{"num_hidden_layers": 16, "hidden_size": 256, "num_attention_heads": 3, "num_key_value_heads": 3, "head_dim": 128, "intermediate_size": 1024, "vocab_size": 8192, "hidden_act": "gelu", "norm": "layernorm", "norm_place": "pre", "norm_eps": 1e-06, "positions": "learned", "qk_norm": false, "attn_scale": 0.0884, "bias": "qkv", "tie_word_embeddings": true, "parallel_block": false, "init": "uniform", "init_std_qkv": 0.0368, "init_std_o": 0.0457, "init_std_up": 0.0526, "init_std_down": 0.0526, "optimizer": "soap_variant", "learning_rate": 0.00586, "lr_mult_qkv": 0.7, "lr_mult_o": 1.14, "lr_head": 0.006, "max_grad_norm": 2.0, "warmup_steps": 200, "schedule": "wsd", "decay_fraction": 1.0, "decay_shape": "linear", "final_lr_fraction": 0.0, "batch_tokens": 32768, "max_seq_len": 1024, "doc_mask": false, "train_tokens": 272200000, "max_steps": 8307, "dataset": "wikipedia_en"}
Each number is 200 + 30 x the weight over its row's rms, rounded and kept within 0 to 999. Layers, rows and columns count from 0. The size before them is the row's rms in percent of the matrix's.

# o: layer 11 attention output (transposed), 384x256, rms 0.0458, rows 249-255, columns 192-223
# v: layer 11 attention value, 384x256, rms 0.0302, rows 250-255, columns 192-223
# q: layer 11 attention query, 384x256, rms 0.0405, rows 256-349, columns 192-223
# k: layer 11 attention key, 384x256, rms 0.039, rows 256-348, columns 192-223
o249,094,236,232,187,270,180,193,221,212,162,199,215,207,191,222,173,227,190,202,234,218,219,219,227,196,152,181,231,154,190,249,198,139
v250,088,177,201,221,206,234,160,245,164,244,176,205,137,144,197,206,213,163,221,148,153,175,169,202,164,227,256,224,171,228,176,203,191
o250,086,257,196,214,194,201,196,189,231,202,251,188,180,221,203,144,208,200,207,264,179,237,222,160,128,190,137,144,187,141,166,227,219
v251,089,185,210,170,197,160,229,183,145,206,201,209,207,199,165,215,141,180,199,212,178,170,156,177,155,207,155,195,230,187,193,235,135
o251,091,243,192,278,222,158,236,262,212,168,169,138,199,131,210,174,253,158,170,208,203,241,172,199,182,234,186,220,176,225,213,156,176
v252,096,193,223,203,255,176,164,184,199,217,228,196,188,218,224,183,147,191,183,176,163,223,193,188,197,179,173,193,201,186,224,184,199
o252,094,221,161,155,157,200,195,199,230,146,178,149,186,247,186,227,198,211,199,266,215,216,198,178,255,184,161,202,209,169,196,232,214
v253,089,189,182,237,243,152,193,205,209,165,198,258,214,239,163,239,224,196,181,193,167,153,226,226,183,194,221,232,230,210,210,167,184
o253,086,181,209,225,174,148,164,198,199,199,195,197,212,206,287,195,191,214,215,177,201,241,157,176,224,208,218,205,190,225,196,193,200
v254,090,215,198,186,230,176,182,230,252,187,218,184,201,208,246,201,177,261,228,173,191,222,202,224,233,200,194,207,166,223,274,179,178
o254,091,174,196,196,164,217,248,165,203,233,252,196,199,259,214,185,185,206,173,199,187,194,187,194,184,187,195,179,213,160,164,205,182
v255,094,172,218,161,151,209,200,163,145,156,214,206,206,196,240,198,188,167,250,242,256,213,208,214,205,215,252,191,164,241,177,166,208
o255,091,232,204,258,244,196,187,203,212,190,143,209,162,200,167,255,209,170,238,109,171,178,222,197,151,158,192,160,208,153,192,211,225
q256,106,199,210,219,211,104,229,187,118,215,189,231,138,186,235,171,291,207,220,159,250,242,196,168,180,239,234,203,210,202,257,234,233
k256,111,214,224,204,173,201,208,253,149,207,162,210,177,233,173,164,228,145,209,142,204,213,180,185,189,192,222,185,236,220,197,208,202
q257,110,244,218,179,139,185,171,218,162,192,196,240,224,201,202,203,136,189,215,200,167,203,158,186,257,198,177,149,187,172,187,155,182
k257,113,203,219,167,156,168,191,215,153,244,234,162,206,214,176,206,198,173,237,216,183,226,209,224,189,224,145,186,251,197,193,172,171
q258,098,164,188,228,231,222,118,217,181,167,256,219,133,197,206,128,200,191,207,206,249,205,165,195,190,228,242,161,206,223,244,229,199
k258,099,226,206,238,253,233,172,200,195,155,196,215,233,172,209,183,146,234,201,199,196,201,193,158,206,251,189,216,193,214,199,203,189
q259,117,146,168,192,199,196,202,236,211,199,193,125,222,181,223,192,176,207,237,216,183,232,230,294,173,137,239,193,225,171,196,170,221
k259,107,149,228,190,220,226,196,184,181,166,224,170,206,184,200,207,186,161,172,252,187,146,197,194,174,180,252,214,251,234,212,143,266
q260,113,194,220,188,227,246,241,257,182,216,174,262,147,204,228,210,194,248,249,248,203,174,198,187,204,138,210,219,234,207,197,232,187
k260,112,252,149,211,204,236,204,279,204,182,204,256,230,204,220,157,153,170,214,234,164,171,212,179,150,151,202,224,220,241,232,175,172
q261,115,174,185,275,235,208,211,204,236,232,176,145,223,261,182,256,203,224,195,168,213,248,210,204,208,206,216,231,202,187,193,216,203
k261,116,213,184,234,236,197,220,215,171,185,170,177,184,228,255,296,167,187,210,157,231,205,173,260,228,205,177,178,156,167,216,222,247
q262,118,163,213,186,221,163,186,272,222,197,284,213,207,190,230,193,183,205,284,235,189,183,217,250,220,171,198,226,210,264,203,210,221
k262,118,145,231,195,214,212,205,247,203,175,209,228,223,208,205,169,189,239,212,208,193,290,171,219,215,228,221,161,241,196,193,217,212
q263,115,168,202,226,215,199,219,203,214,189,187,161,237,220,221,193,212,223,231,179,228,207,208,251,252,151,260,242,198,247,187,211,240
k263,118,204,161,231,209,236,189,181,221,217,190,165,276,208,179,212,218,255,252,237,219,188,169,210,178,187,302,186,179,186,202,197,243
q264,114,177,239,257,227,253,204,210,200,159,167,225,236,156,173,191,147,219,214,186,136,228,193,182,241,218,224,219,197,211,167,192,174
k264,114,184,236,240,215,198,200,196,191,175,188,162,153,178,218,230,173,202,251,242,84,220,159,208,218,244,233,182,196,212,243,144,190
q265,116,142,202,210,177,203,183,233,204,233,179,160,228,234,185,197,220,186,192,220,211,248,231,170,208,149,212,172,234,215,175,215,238
k265,119,191,176,187,224,226,185,175,208,203,200,229,233,216,163,160,123,231,215,211,197,253,196,204,203,165,217,242,222,178,196,219,207
q266,110,209,143,190,213,222,164,224,200,169,202,213,199,240,223,225,181,149,199,208,207,219,201,199,184,182,230,207,240,183,144,195,165
k266,115,234,140,225,177,135,177,213,207,159,190,221,191,207,243,212,253,236,242,231,209,236,198,203,221,173,172,177,197,139,174,223,225
q267,110,167,204,182,191,186,176,202,187,204,203,165,211,205,242,200,199,207,213,202,219,202,246,199,166,204,194,250,199,213,229,223,271
k267,111,203,211,235,251,207,223,170,199,206,158,221,156,240,165,197,151,197,239,171,182,196,233,223,219,203,163,208,217,191,276,177,206
q268,112,217,222,207,144,205,129,191,188,186,180,192,218,179,192,239,226,183,197,192,266,242,247,204,175,169,207,169,211,199,218,193,181
k268,108,185,183,204,184,210,179,213,186,155,180,199,203,114,202,243,213,194,194,225,249,202,178,182,177,198,169,199,167,198,220,207,183
q269,109,192,251,240,229,194,193,240,255,190,216,218,221,169,188,219,192,215,183,186,257,164,283,177,162,198,170,144,247,250,202,228,211
k269,110,206,208,197,178,184,206,189,196,189,210,187,226,239,188,219,145,215,209,188,277,170,206,229,197,202,213,208,199,234,183,212,227
q270,112,211,222,232,200,228,272,156,219,239,167,215,168,142,196,197,153,148,162,208,186,173,205,166,179,219,257,220,187,208,232,180,221
k270,113,250,198,219,217,212,262,199,195,245,227,194,174,248,235,198,191,101,181,268,179,151,186,190,161,186,234,251,202,171,211,194,193
q271,109,168,143,203,216,186,169,183,256,219,223,191,220,185,179,193,155,186,198,130,199,209,152,177,95,242,195,177,196,198,167,198,141
k271,115,192,114,215,184,240,203,166,249,169,215,270,168,199,200,217,192,192,177,201,175,154,198,228,212,167,192,185,221,230,193,245,241
q272,102,170,218,143,242,154,244,203,212,241,183,224,286,180,206,232,254,214,219,217,269,153,198,224,216,227,174,200,216,216,263,145,209
k272,102,201,201,208,178,178,209,178,142,267,228,199,228,197,243,179,191,271,218,194,226,132,210,188,251,224,220,239,238,250,231,222,207
q273,105,238,197,230,231,231,192,203,209,165,203,163,181,183,220,176,165,127,176,246,181,194,195,207,233,188,226,248,201,182,156,212,163
k273,107,223,235,277,207,185,206,199,225,205,172,156,240,170,250,159,210,207,181,209,186,277,173,221,208,245,248,205,234,169,180,213,211
q274,102,198,220,203,190,187,195,286,221,177,196,181,156,204,215,194,190,161,200,201,218,192,158,156,245,217,171,216,154,272,201,208,174
k274,098,166,205,208,201,225,138,219,236,169,210,174,177,158,207,261,202,205,238,170,172,198,166,173,192,211,219,218,166,166,198,221,169
q275,109,193,172,210,162,235,259,200,213,242,196,175,225,182,151,230,140,235,186,249,224,176,219,204,215,196,234,256,159,207,239,208,195
k275,113,221,186,120,179,227,249,195,253,200,161,200,175,151,171,251,177,226,174,207,184,168,242,216,181,239,202,245,223,170,239,214,204
q276,110,277,239,207,183,200,215,193,229,151,214,212,224,180,212,111,159,238,214,230,204,190,196,183,213,207,221,202,186,182,226,225,175
k276,109,264,216,188,215,197,198,172,236,168,261,215,233,165,179,193,119,183,194,220,226,202,215,228,229,194,222,219,226,196,184,198,221
q277,114,234,260,138,168,235,220,197,196,192,211,233,202,183,169,191,237,162,225,193,198,192,113,189,171,208,175,201,239,206,189,142,208
k277,112,190,213,200,242,191,206,205,257,108,205,263,222,214,190,233,190,179,189,155,207,204,157,238,175,246,210,213,238,199,237,222,170
q278,110,153,250,205,223,202,155,231,230,237,174,205,236,176,164,161,200,138,131,195,222,226,286,157,220,217,183,182,169,135,180,233,210
k278,113,184,255,208,175,252,213,193,221,204,170,216,185,208,153,199,169,166,254,232,151,156,227,192,236,204,198,172,202,155,246,233,176
q279,111,128,186,165,168,225,151,218,151,195,157,198,205,209,227,197,199,227,237,225,206,193,170,197,225,167,198,230,219,244,202,193,192
k279,117,191,215,239,217,214,195,173,167,211,149,201,199,168,226,165,145,166,191,217,221,222,201,237,161,216,139,236,256,279,178,151,223
q280,121,214,140,210,216,209,201,221,252,178,224,238,201,216,222,190,220,212,198,161,167,212,204,246,159,223,213,210,154,254,200,205,245
k280,114,135,173,224,217,238,181,227,218,168,227,243,215,154,219,217,263,200,228,180,181,175,134,189,128,213,190,202,212,217,144,243,250
q281,105,189,211,188,217,198,185,164,202,241,236,225,214,219,221,197,236,171,154,205,187,159,206,138,158,182,208,209,173,197,179,160,201
k281,109,239,206,206,184,148,156,206,172,174,229,158,224,216,178,149,248,247,198,217,223,142,141,179,150,225,223,150,174,207,182,190,219
q282,115,236,220,220,230,246,175,282,187,195,146,242,201,219,217,219,240,161,258,237,163,150,190,169,203,171,145,285,216,189,123,227,158
k282,113,242,211,229,263,167,148,270,181,205,188,190,191,183,186,187,270,207,209,270,179,238,199,178,203,188,172,202,183,177,227,186,174
q283,111,190,234,169,150,182,192,185,181,177,204,165,230,213,214,239,229,175,196,217,175,224,179,172,232,239,168,195,212,211,156,237,209
k283,113,162,249,172,159,221,161,184,147,233,140,214,152,225,237,264,193,172,176,233,214,189,200,178,193,201,207,179,185,194,175,261,179
q284,109,251,219,194,164,209,252,245,121,239,237,185,159,189,212,213,165,160,251,211,217,131,167,218,163,228,180,211,248,198,196,154,155
k284,109,213,193,189,184,217,144,222,189,229,249,182,139,185,208,129,188,213,218,190,255,207,203,267,171,294,238,238,212,233,217,223,181
q285,113,195,196,227,222,171,187,179,210,204,253,151,186,225,153,212,209,208,221,216,159,226,204,168,230,257,206,207,223,274,172,226,137
k285,116,221,208,239,187,183,179,178,219,174,181,166,236,174,162,198,190,263,243,133,214,243,132,183,169,184,231,208,210,259,149,198,234
q286,113,220,219,193,222,171,169,200,227,81,198,215,217,181,257,243,214,171,220,194,188,156,153,196,168,202,200,223,213,218,163,218,249
k286,117,174,229,171,159,214,217,189,226,156,209,199,211,233,228,199,296,205,228,215,202,197,151,155,203,230,191,179,229,252,220,217,222
q287,108,209,163,184,196,196,179,137,185,161,210,159,158,239,207,159,193,209,171,195,229,302,183,176,227,184,222,137,205,194,263,169,207
k287,111,188,156,212,173,220,195,189,236,193,198,158,195,166,195,197,173,193,195,184,184,273,160,208,174,186,163,120,202,229,262,219,223
q288,117,139,223,176,200,194,184,242,166,183,214,256,211,185,207,192,191,203,195,134,214,245,191,202,145,183,207,198,261,144,170,196,196
k288,111,219,227,252,191,188,164,195,194,164,145,222,158,247,195,181,163,168,234,176,201,138,156,200,210,237,231,199,216,156,189,188,235
q289,112,166,217,237,180,170,221,217,203,238,186,202,166,214,224,207,187,213,177,185,152,174,156,194,248,222,220,259,177,144,181,233,180
k289,113,225,161,214,137,194,227,218,229,194,223,198,160,153,206,223,211,213,159,225,208,157,269,224,226,155,163,199,193,212,229,244,209
q290,113,252,257,253,236,216,164,182,184,203,223,222,196,185,195,170,174,127,209,154,210,203,148,204,195,232,152,240,227,198,238,227,202
k290,110,207,195,265,181,205,223,177,229,189,179,173,186,133,201,214,173,184,175,190,206,185,183,229,132,205,178,224,180,229,199,202,163
q291,116,176,250,208,254,168,220,224,243,172,222,144,173,178,228,236,203,217,197,245,221,191,249,215,233,201,216,189,219,216,235,148,206
k291,118,213,292,192,184,233,248,139,192,146,223,168,219,179,172,226,172,182,182,208,205,195,267,183,240,187,212,175,178,183,263,175,217
q292,113,171,191,204,172,223,169,165,236,211,202,143,220,240,238,240,203,222,161,200,176,173,154,191,219,145,165,232,201,189,202,213,252
k292,119,213,172,217,200,209,219,201,180,222,215,193,188,195,190,275,178,216,149,216,161,171,220,254,114,188,193,208,176,207,173,203,251
q293,117,184,153,187,180,199,209,222,187,154,196,174,224,137,179,171,219,202,185,174,194,184,209,224,237,211,176,227,182,218,211,187,168
k293,118,202,229,232,179,212,232,240,195,147,202,145,194,222,163,200,173,158,180,187,205,179,211,253,200,205,209,225,163,152,271,185,183
q294,106,184,235,207,165,231,220,213,219,137,265,215,191,163,215,200,180,174,162,193,200,171,224,253,227,215,263,184,168,267,252,206,179
k294,106,228,223,229,211,226,260,195,211,193,196,207,206,262,226,196,180,152,189,219,229,214,207,148,208,217,222,207,190,225,247,149,218
q295,113,181,187,225,200,268,255,257,197,267,249,182,224,242,190,169,199,211,206,225,214,175,192,180,257,224,280,205,188,167,195,192,222
k295,111,255,218,224,186,219,155,218,264,210,175,180,181,232,203,184,196,212,168,199,224,206,220,196,217,184,225,247,201,188,233,175,196
q296,111,154,172,170,216,188,205,212,189,164,241,187,209,164,184,159,216,177,229,208,193,191,235,216,195,232,254,220,205,121,192,195,161
k296,110,227,189,172,220,193,250,185,187,206,236,201,173,229,228,113,169,216,227,237,245,225,276,246,220,210,225,188,176,214,193,232,195
q297,109,191,187,183,164,204,192,133,241,154,138,196,148,236,227,147,201,253,215,192,247,183,195,134,182,221,209,223,214,207,201,222,235
k297,108,193,194,194,211,189,163,134,202,190,148,201,200,261,156,212,168,172,193,169,251,222,193,162,175,209,242,240,246,215,185,220,180
q298,110,195,184,214,189,235,229,120,228,232,204,188,166,187,213,210,140,152,190,203,227,126,176,232,187,232,196,200,161,193,197,212,214
k298,110,162,199,217,195,127,246,194,177,166,222,161,179,152,155,203,241,211,193,208,237,194,235,215,187,204,192,215,250,223,225,252,182
q299,108,200,216,184,168,190,207,225,188,134,178,214,179,226,213,223,136,235,233,186,190,235,263,242,279,179,173,176,204,169,242,209,217
k299,111,157,160,204,242,172,187,215,186,176,143,209,227,146,223,265,213,172,249,203,231,225,244,155,225,215,217,248,203,203,229,180,216
q300,110,158,191,231,193,234,259,210,203,198,211,232,139,176,241,193,231,223,222,176,165,213,176,200,172,246,276,205,170,169,210,155,213
k300,114,203,211,208,235,183,206,172,191,203,216,238,214,186,153,194,228,183,173,168,208,222,225,204,155,265,166,243,211,173,241,184,203
q301,102,200,218,158,157,189,164,162,238,210,169,189,193,266,201,195,203,212,191,204,219,179,165,274,216,160,165,160,228,164,243,167,205
k301,109,187,218,158,119,168,175,216,256,220,212,247,174,240,221,177,203,224,203,202,222,185,197,233,174,206,226,167,251,169,189,152,230
q302,103,180,210,271,192,230,200,168,191,175,208,194,189,180,214,177,233,209,275,220,268,219,226,191,198,225,180,161,225,183,189,197,134
k302,110,250,193,255,237,196,258,260,180,206,163,227,227,180,176,171,151,180,242,228,187,279,249,222,214,210,200,230,230,201,131,220,198
q303,109,196,241,173,206,233,193,167,215,196,157,216,215,262,158,177,214,147,217,180,153,165,213,209,169,162,240,161,267,220,186,203,231
k303,106,144,275,228,176,239,195,192,213,175,247,163,177,237,212,222,198,243,212,209,182,181,188,178,160,171,186,187,197,180,165,169,206
q304,118,219,236,173,160,200,198,219,155,248,217,181,166,188,215,214,183,217,177,159,210,149,213,156,157,180,169,196,172,202,205,172,256
k304,116,199,202,163,160,184,210,200,188,186,184,231,168,162,239,220,168,232,181,224,211,177,226,213,153,186,228,230,209,205,190,163,201
q305,110,216,212,169,202,155,173,158,187,142,152,152,190,238,153,223,246,195,193,217,178,202,200,216,194,204,215,155,183,211,225,227,181
k305,107,159,221,237,170,169,192,185,222,167,192,164,198,247,194,210,228,222,205,196,183,199,176,231,203,228,194,174,214,154,238,211,193
q306,125,191,201,157,144,178,223,202,148,175,170,186,171,197,218,171,146,224,130,237,210,187,163,168,228,187,193,242,134,212,177,235,185
k306,117,237,208,162,203,179,190,217,179,181,221,200,170,195,243,200,198,197,122,251,167,202,188,201,202,192,236,204,190,200,224,164,176
q307,115,220,178,191,229,187,207,246,181,225,206,181,259,211,187,184,245,149,198,227,218,190,214,186,145,208,141,163,186,247,215,197,196
k307,114,177,208,204,234,213,183,198,245,206,182,232,208,196,201,203,246,159,227,202,230,198,242,186,198,226,210,177,153,230,210,148,173
q308,115,245,143,204,224,197,204,211,218,227,235,198,243,248,194,246,199,179,179,162,170,177,153,184,166,189,192,165,208,135,250,208,215
k308,120,200,204,203,212,151,184,167,201,213,180,199,180,184,238,185,201,216,191,194,191,160,212,228,215,179,195,178,162,200,210,209,186
q309,104,151,200,208,187,210,223,199,170,187,209,172,220,189,204,209,136,151,173,223,192,163,196,202,254,138,234,241,162,185,181,281,191
k309,104,130,212,172,200,134,221,237,230,166,188,195,238,195,212,229,222,194,150,246,188,174,191,191,289,169,238,182,171,122,189,193,247
q310,121,161,205,164,251,184,218,189,180,198,174,189,115,184,197,152,179,185,215,178,178,253,172,165,246,190,193,194,219,222,180,253,248
k310,118,205,221,165,254,169,228,183,201,178,154,178,206,246,168,129,184,208,163,159,186,229,211,230,199,266,178,167,233,173,176,248,219
q311,107,218,188,244,186,176,182,214,181,201,203,200,187,217,150,220,159,213,191,228,209,231,233,218,234,203,139,217,203,159,220,248,199
k311,109,142,203,193,213,177,185,223,178,214,172,136,232,202,181,192,245,206,223,238,209,227,207,185,200,198,243,231,226,153,195,202,194
q312,118,191,190,213,197,189,180,135,172,192,180,193,199,213,196,187,169,174,235,186,201,117,184,182,180,233,189,183,151,218,248,157,195
k312,121,212,211,219,221,200,173,150,179,203,226,156,168,215,193,195,178,223,199,140,160,184,223,236,169,214,204,235,207,246,184,168,209
q313,113,211,179,172,199,201,208,193,183,217,212,231,190,168,203,233,125,235,181,254,184,161,208,179,223,206,193,194,237,174,204,206,219
k313,108,173,209,186,229,183,196,189,200,173,201,218,211,171,185,211,165,281,148,255,164,115,233,191,248,190,211,181,236,207,208,216,178
q314,117,247,225,191,259,173,185,189,230,201,195,206,211,179,129,187,251,222,206,210,234,190,225,237,214,190,173,162,213,159,228,175,213
k314,116,203,192,180,256,196,209,192,194,223,241,202,162,200,170,189,223,245,259,136,227,186,192,265,217,219,165,188,208,137,210,160,230
q315,109,169,184,202,221,190,158,222,177,220,144,184,169,230,166,120,217,184,179,153,178,231,223,177,204,137,177,174,113,173,197,169,229
k315,109,238,131,175,177,128,182,242,201,229,188,187,169,219,171,205,235,173,215,216,138,248,166,175,183,164,153,198,135,140,138,189,216
q316,109,195,203,153,226,172,199,186,196,189,251,198,192,261,228,197,162,249,135,188,171,200,201,218,166,214,162,172,212,200,192,189,243
k316,110,170,173,188,247,145,213,188,265,137,187,178,213,213,230,200,197,179,149,182,160,237,225,220,141,169,202,265,199,224,191,169,213
q317,121,203,205,171,238,207,238,178,236,234,204,208,214,169,116,199,214,205,183,244,219,233,197,280,231,202,204,163,197,184,192,219,196
k317,117,166,196,182,203,162,301,231,188,180,230,233,245,190,155,170,227,125,176,238,243,196,162,193,256,195,197,172,168,200,193,239,202
q318,115,189,186,217,197,207,242,203,185,185,175,175,257,252,134,181,218,179,226,184,198,180,154,250,224,200,258,138,207,203,225,190,241
k318,119,162,261,196,169,132,224,233,193,206,180,186,185,213,238,199,212,159,191,211,153,133,203,243,231,164,202,201,190,193,174,204,232
q319,117,207,216,205,154,185,208,189,177,181,233,198,88,204,213,296,218,234,240,196,167,132,205,196,244,217,234,189,196,234,140,174,204
k319,117,188,182,206,172,200,206,183,200,128,174,260,216,245,188,254,148,242,199,240,157,178,214,130,163,147,214,198,231,256,166,193,209
q320,101,178,249,189,177,174,224,191,177,179,177,197,217,169,195,180,143,222,233,220,159,196,224,165,213,206,168,193,212,232,199,210,218
k320,098,203,232,142,164,143,206,234,196,205,186,230,273,200,185,185,165,219,175,222,160,232,230,225,211,238,181,180,274,223,175,213,194
q321,107,163,212,185,118,211,189,188,200,142,211,207,232,173,220,297,208,224,204,159,180,191,202,167,217,183,218,249,223,159,220,206,156
k321,106,175,210,218,187,208,191,201,171,216,156,249,199,228,202,215,149,236,182,226,202,209,249,198,193,177,203,235,232,200,149,166,229
q322,121,186,234,252,188,180,183,206,192,196,211,141,132,193,207,184,175,175,279,220,221,176,247,182,123,212,251,144,206,210,154,191,180
k322,121,148,197,249,260,180,255,166,193,196,180,212,174,174,175,199,159,180,248,181,158,199,223,271,115,223,220,264,155,249,153,195,224
q323,106,251,183,222,212,122,193,196,181,182,218,201,218,225,194,225,209,217,185,224,175,235,198,197,205,195,179,204,136,215,250,202,214
k323,106,186,205,209,232,150,178,179,170,215,201,216,203,221,230,193,184,221,212,194,142,224,190,183,196,223,205,197,133,184,254,222,197
q324,115,207,164,247,182,214,240,190,170,247,254,174,215,205,185,206,177,198,179,156,191,209,182,216,186,208,225,213,208,202,269,208,170
k324,113,215,191,219,233,189,209,148,206,204,219,176,197,189,200,182,201,195,181,147,219,185,170,227,224,188,263,223,179,195,211,232,239
q325,110,242,203,198,224,237,198,210,194,165,166,229,216,204,206,216,169,254,218,247,170,253,215,97,208,243,143,181,225,223,138,200,176
k325,111,211,198,212,229,180,213,210,122,212,168,232,249,203,252,231,242,224,216,215,194,174,223,196,210,233,204,194,191,167,200,231,178
q326,115,211,192,181,222,221,175,228,247,155,182,185,211,200,212,261,177,160,196,197,222,211,191,180,203,244,199,108,210,221,183,224,212
k326,115,163,162,213,167,217,286,182,199,184,160,204,208,205,246,185,229,236,209,210,259,208,184,150,273,186,184,174,240,208,210,219,167
q327,109,175,180,207,186,150,218,179,220,174,219,203,167,194,172,238,201,234,194,218,207,199,199,173,207,199,171,183,213,226,214,241,172
k327,110,184,151,239,228,219,243,187,236,192,200,219,180,182,199,192,271,184,207,220,207,196,161,194,220,193,154,251,204,274,193,224,179
q328,120,197,214,251,202,202,228,177,198,187,188,142,191,219,196,238,148,164,222,184,147,223,248,265,167,248,193,175,203,199,178,194,187
k328,117,208,263,230,256,158,171,229,185,207,201,148,203,202,180,223,165,172,201,184,173,190,189,206,188,219,196,177,171,196,180,188,193
q329,114,171,191,211,165,172,242,115,184,198,167,178,194,164,247,219,197,176,209,195,179,257,177,201,201,221,157,244,161,238,171,191,188
k329,116,204,177,234,192,213,189,150,182,202,192,253,211,192,165,175,209,137,196,170,177,219,201,180,262,177,196,230,278,206,188,195,169
q330,119,294,219,245,175,181,250,177,171,213,183,173,201,205,201,201,250,220,206,178,215,148,153,206,218,181,192,170,207,212,224,201,142
k330,122,228,221,175,238,229,266,258,185,223,218,219,224,159,211,222,212,200,181,159,217,233,201,220,263,222,171,219,210,207,181,228,206
q331,104,206,192,210,201,263,244,212,185,205,144,189,252,196,189,164,200,224,218,149,78,206,194,191,208,222,225,225,178,142,211,190,239
k331,108,202,189,241,235,241,210,180,184,204,187,183,208,173,232,234,138,184,230,212,150,191,195,208,186,220,238,154,190,212,180,154,244
q332,121,260,181,166,130,223,211,222,209,207,212,196,212,221,195,231,168,170,144,223,289,154,198,233,229,198,221,232,219,214,183,236,207
k332,117,226,213,143,188,149,250,207,171,187,226,260,222,178,217,227,239,183,170,217,263,215,197,192,213,191,247,211,251,153,192,204,184
q333,121,144,172,157,167,175,208,176,227,282,173,229,222,199,238,167,236,197,225,221,168,266,192,192,200,194,201,156,248,135,261,205,227
k333,118,156,232,167,233,151,173,189,211,211,208,200,142,258,216,150,167,187,247,202,231,215,222,164,134,204,221,173,207,169,215,206,220
q334,107,248,219,188,253,194,196,206,198,254,188,243,144,209,190,157,161,176,178,213,233,194,184,204,226,200,208,163,224,228,144,228,251
k334,112,270,175,177,231,188,240,193,215,208,161,241,136,126,184,171,198,154,210,202,212,235,169,239,230,228,192,156,185,211,189,232,217
q335,102,228,241,215,190,250,198,183,220,155,257,205,212,247,213,171,183,219,170,151,206,183,173,149,128,184,264,195,198,223,191,171,174
k335,103,257,197,208,163,219,223,217,185,206,168,212,204,271,195,203,164,258,192,186,230,189,218,235,171,164,172,190,224,192,171,184,224
q336,107,172,179,223,196,216,204,261,170,181,229,272,232,194,207,186,206,159,260,211,188,222,148,186,213,179,224,198,155,166,199,189,208
k336,109,170,160,187,189,199,212,265,227,205,233,276,203,205,202,200,187,172,232,196,205,198,210,170,211,180,211,251,191,150,183,151,210
q337,117,219,161,179,192,169,255,164,195,165,149,162,234,242,216,158,151,206,229,197,292,187,213,172,188,203,264,255,220,148,185,153,199
k337,122,177,142,167,181,216,225,164,180,217,171,176,211,186,148,204,189,227,210,224,194,216,202,220,157,227,197,177,208,147,232,173,253
q338,130,183,237,183,190,249,215,133,204,185,186,223,230,164,239,209,186,214,238,206,193,160,225,257,182,227,173,226,224,196,216,184,194
k338,129,273,219,194,181,234,210,162,202,195,232,248,245,217,197,236,175,224,199,244,169,198,267,204,221,202,174,216,221,214,209,194,228
q339,118,203,244,249,163,196,213,201,185,219,162,214,181,214,222,169,231,149,203,192,176,215,191,199,205,168,173,188,177,212,204,168,202
k339,120,189,239,236,217,189,267,229,172,229,220,219,183,183,213,155,250,208,206,226,182,238,234,206,198,205,217,193,208,211,232,248,169
q340,109,152,206,177,164,192,179,211,215,187,242,200,203,215,174,174,228,160,191,215,195,183,196,198,203,231,212,208,160,206,250,210,176
k340,109,207,196,205,178,213,200,191,145,206,176,230,187,183,261,156,176,200,188,237,212,202,174,251,236,240,258,185,133,237,193,209,173
q341,110,199,195,168,212,184,220,239,204,209,204,196,167,157,209,186,219,195,172,221,145,194,250,215,237,204,193,240,220,198,220,172,214
k341,111,189,215,199,180,239,177,154,204,167,246,199,211,123,206,196,179,192,177,194,179,227,249,228,201,191,263,192,225,174,178,180,255
q342,111,199,211,201,203,210,166,204,219,201,231,200,266,249,228,190,222,141,188,165,203,166,201,124,153,244,181,200,152,196,181,166,214
k342,117,244,226,199,206,191,182,166,200,187,216,199,248,249,227,178,221,232,173,232,199,179,192,177,160,273,171,152,188,176,190,222,196
q343,111,189,169,186,178,169,185,186,181,162,220,142,193,199,183,220,177,256,185,175,121,153,196,190,202,197,184,203,221,182,163,194,185
k343,108,202,189,169,133,210,210,173,192,205,192,160,227,222,197,196,210,253,217,199,146,215,193,213,217,152,218,165,166,197,155,199,215
q344,109,205,152,175,175,239,139,165,134,221,221,182,243,178,207,217,189,230,174,249,212,175,192,211,184,162,153,178,176,226,261,192,252
k344,109,180,180,145,178,246,182,158,185,206,261,129,260,205,159,201,206,192,216,181,215,195,186,193,210,249,136,194,236,213,198,161,214
q345,111,152,206,176,196,267,231,217,197,166,222,178,219,177,218,196,171,195,242,185,237,227,208,188,200,200,207,153,209,134,222,213,213
k345,113,231,245,218,177,202,199,181,195,147,292,231,222,173,186,246,137,162,243,169,173,206,189,180,187,188,169,240,197,155,246,176,232
q346,110,226,210,168,239,215,203,179,205,223,198,157,193,175,229,220,238,150,192,223,211,203,141,189,185,158,258,197,222,242,205,183,224
k346,111,218,181,196,266,243,240,180,202,206,168,119,206,179,223,202,248,215,220,201,182,206,147,163,154,182,206,198,194,176,222,196,204
q347,114,167,149,253,146,178,218,186,175,209,218,191,171,209,194,271,207,249,212,193,191,196,186,197,218,207,188,226,142,237,189,179,224
k347,121,203,190,252,181,207,209,238,156,203,234,224,212,162,221,222,228,182,235,181,208,190,157,247,166,231,210,232,164,200,160,244,240
q348,108,250,186,144,209,219,149,187,208,177,198,215,197,191,195,241,189,177,219,154,162,228,176,187,185,232,186,288,244,236,207,148,219
k348,114,228,182,182,229,190,145,202,238,113,200,179,180,178,223,253,227,255,271,159,148,201,192,173,258,227,238,213,245,253,189,146,166
q349,100,248,230,218,247,181,168,220,193,241,205,247,201,183,224,222,185,174,200,230,222,219,238,228,194,156,220,178,218,243,221,214,177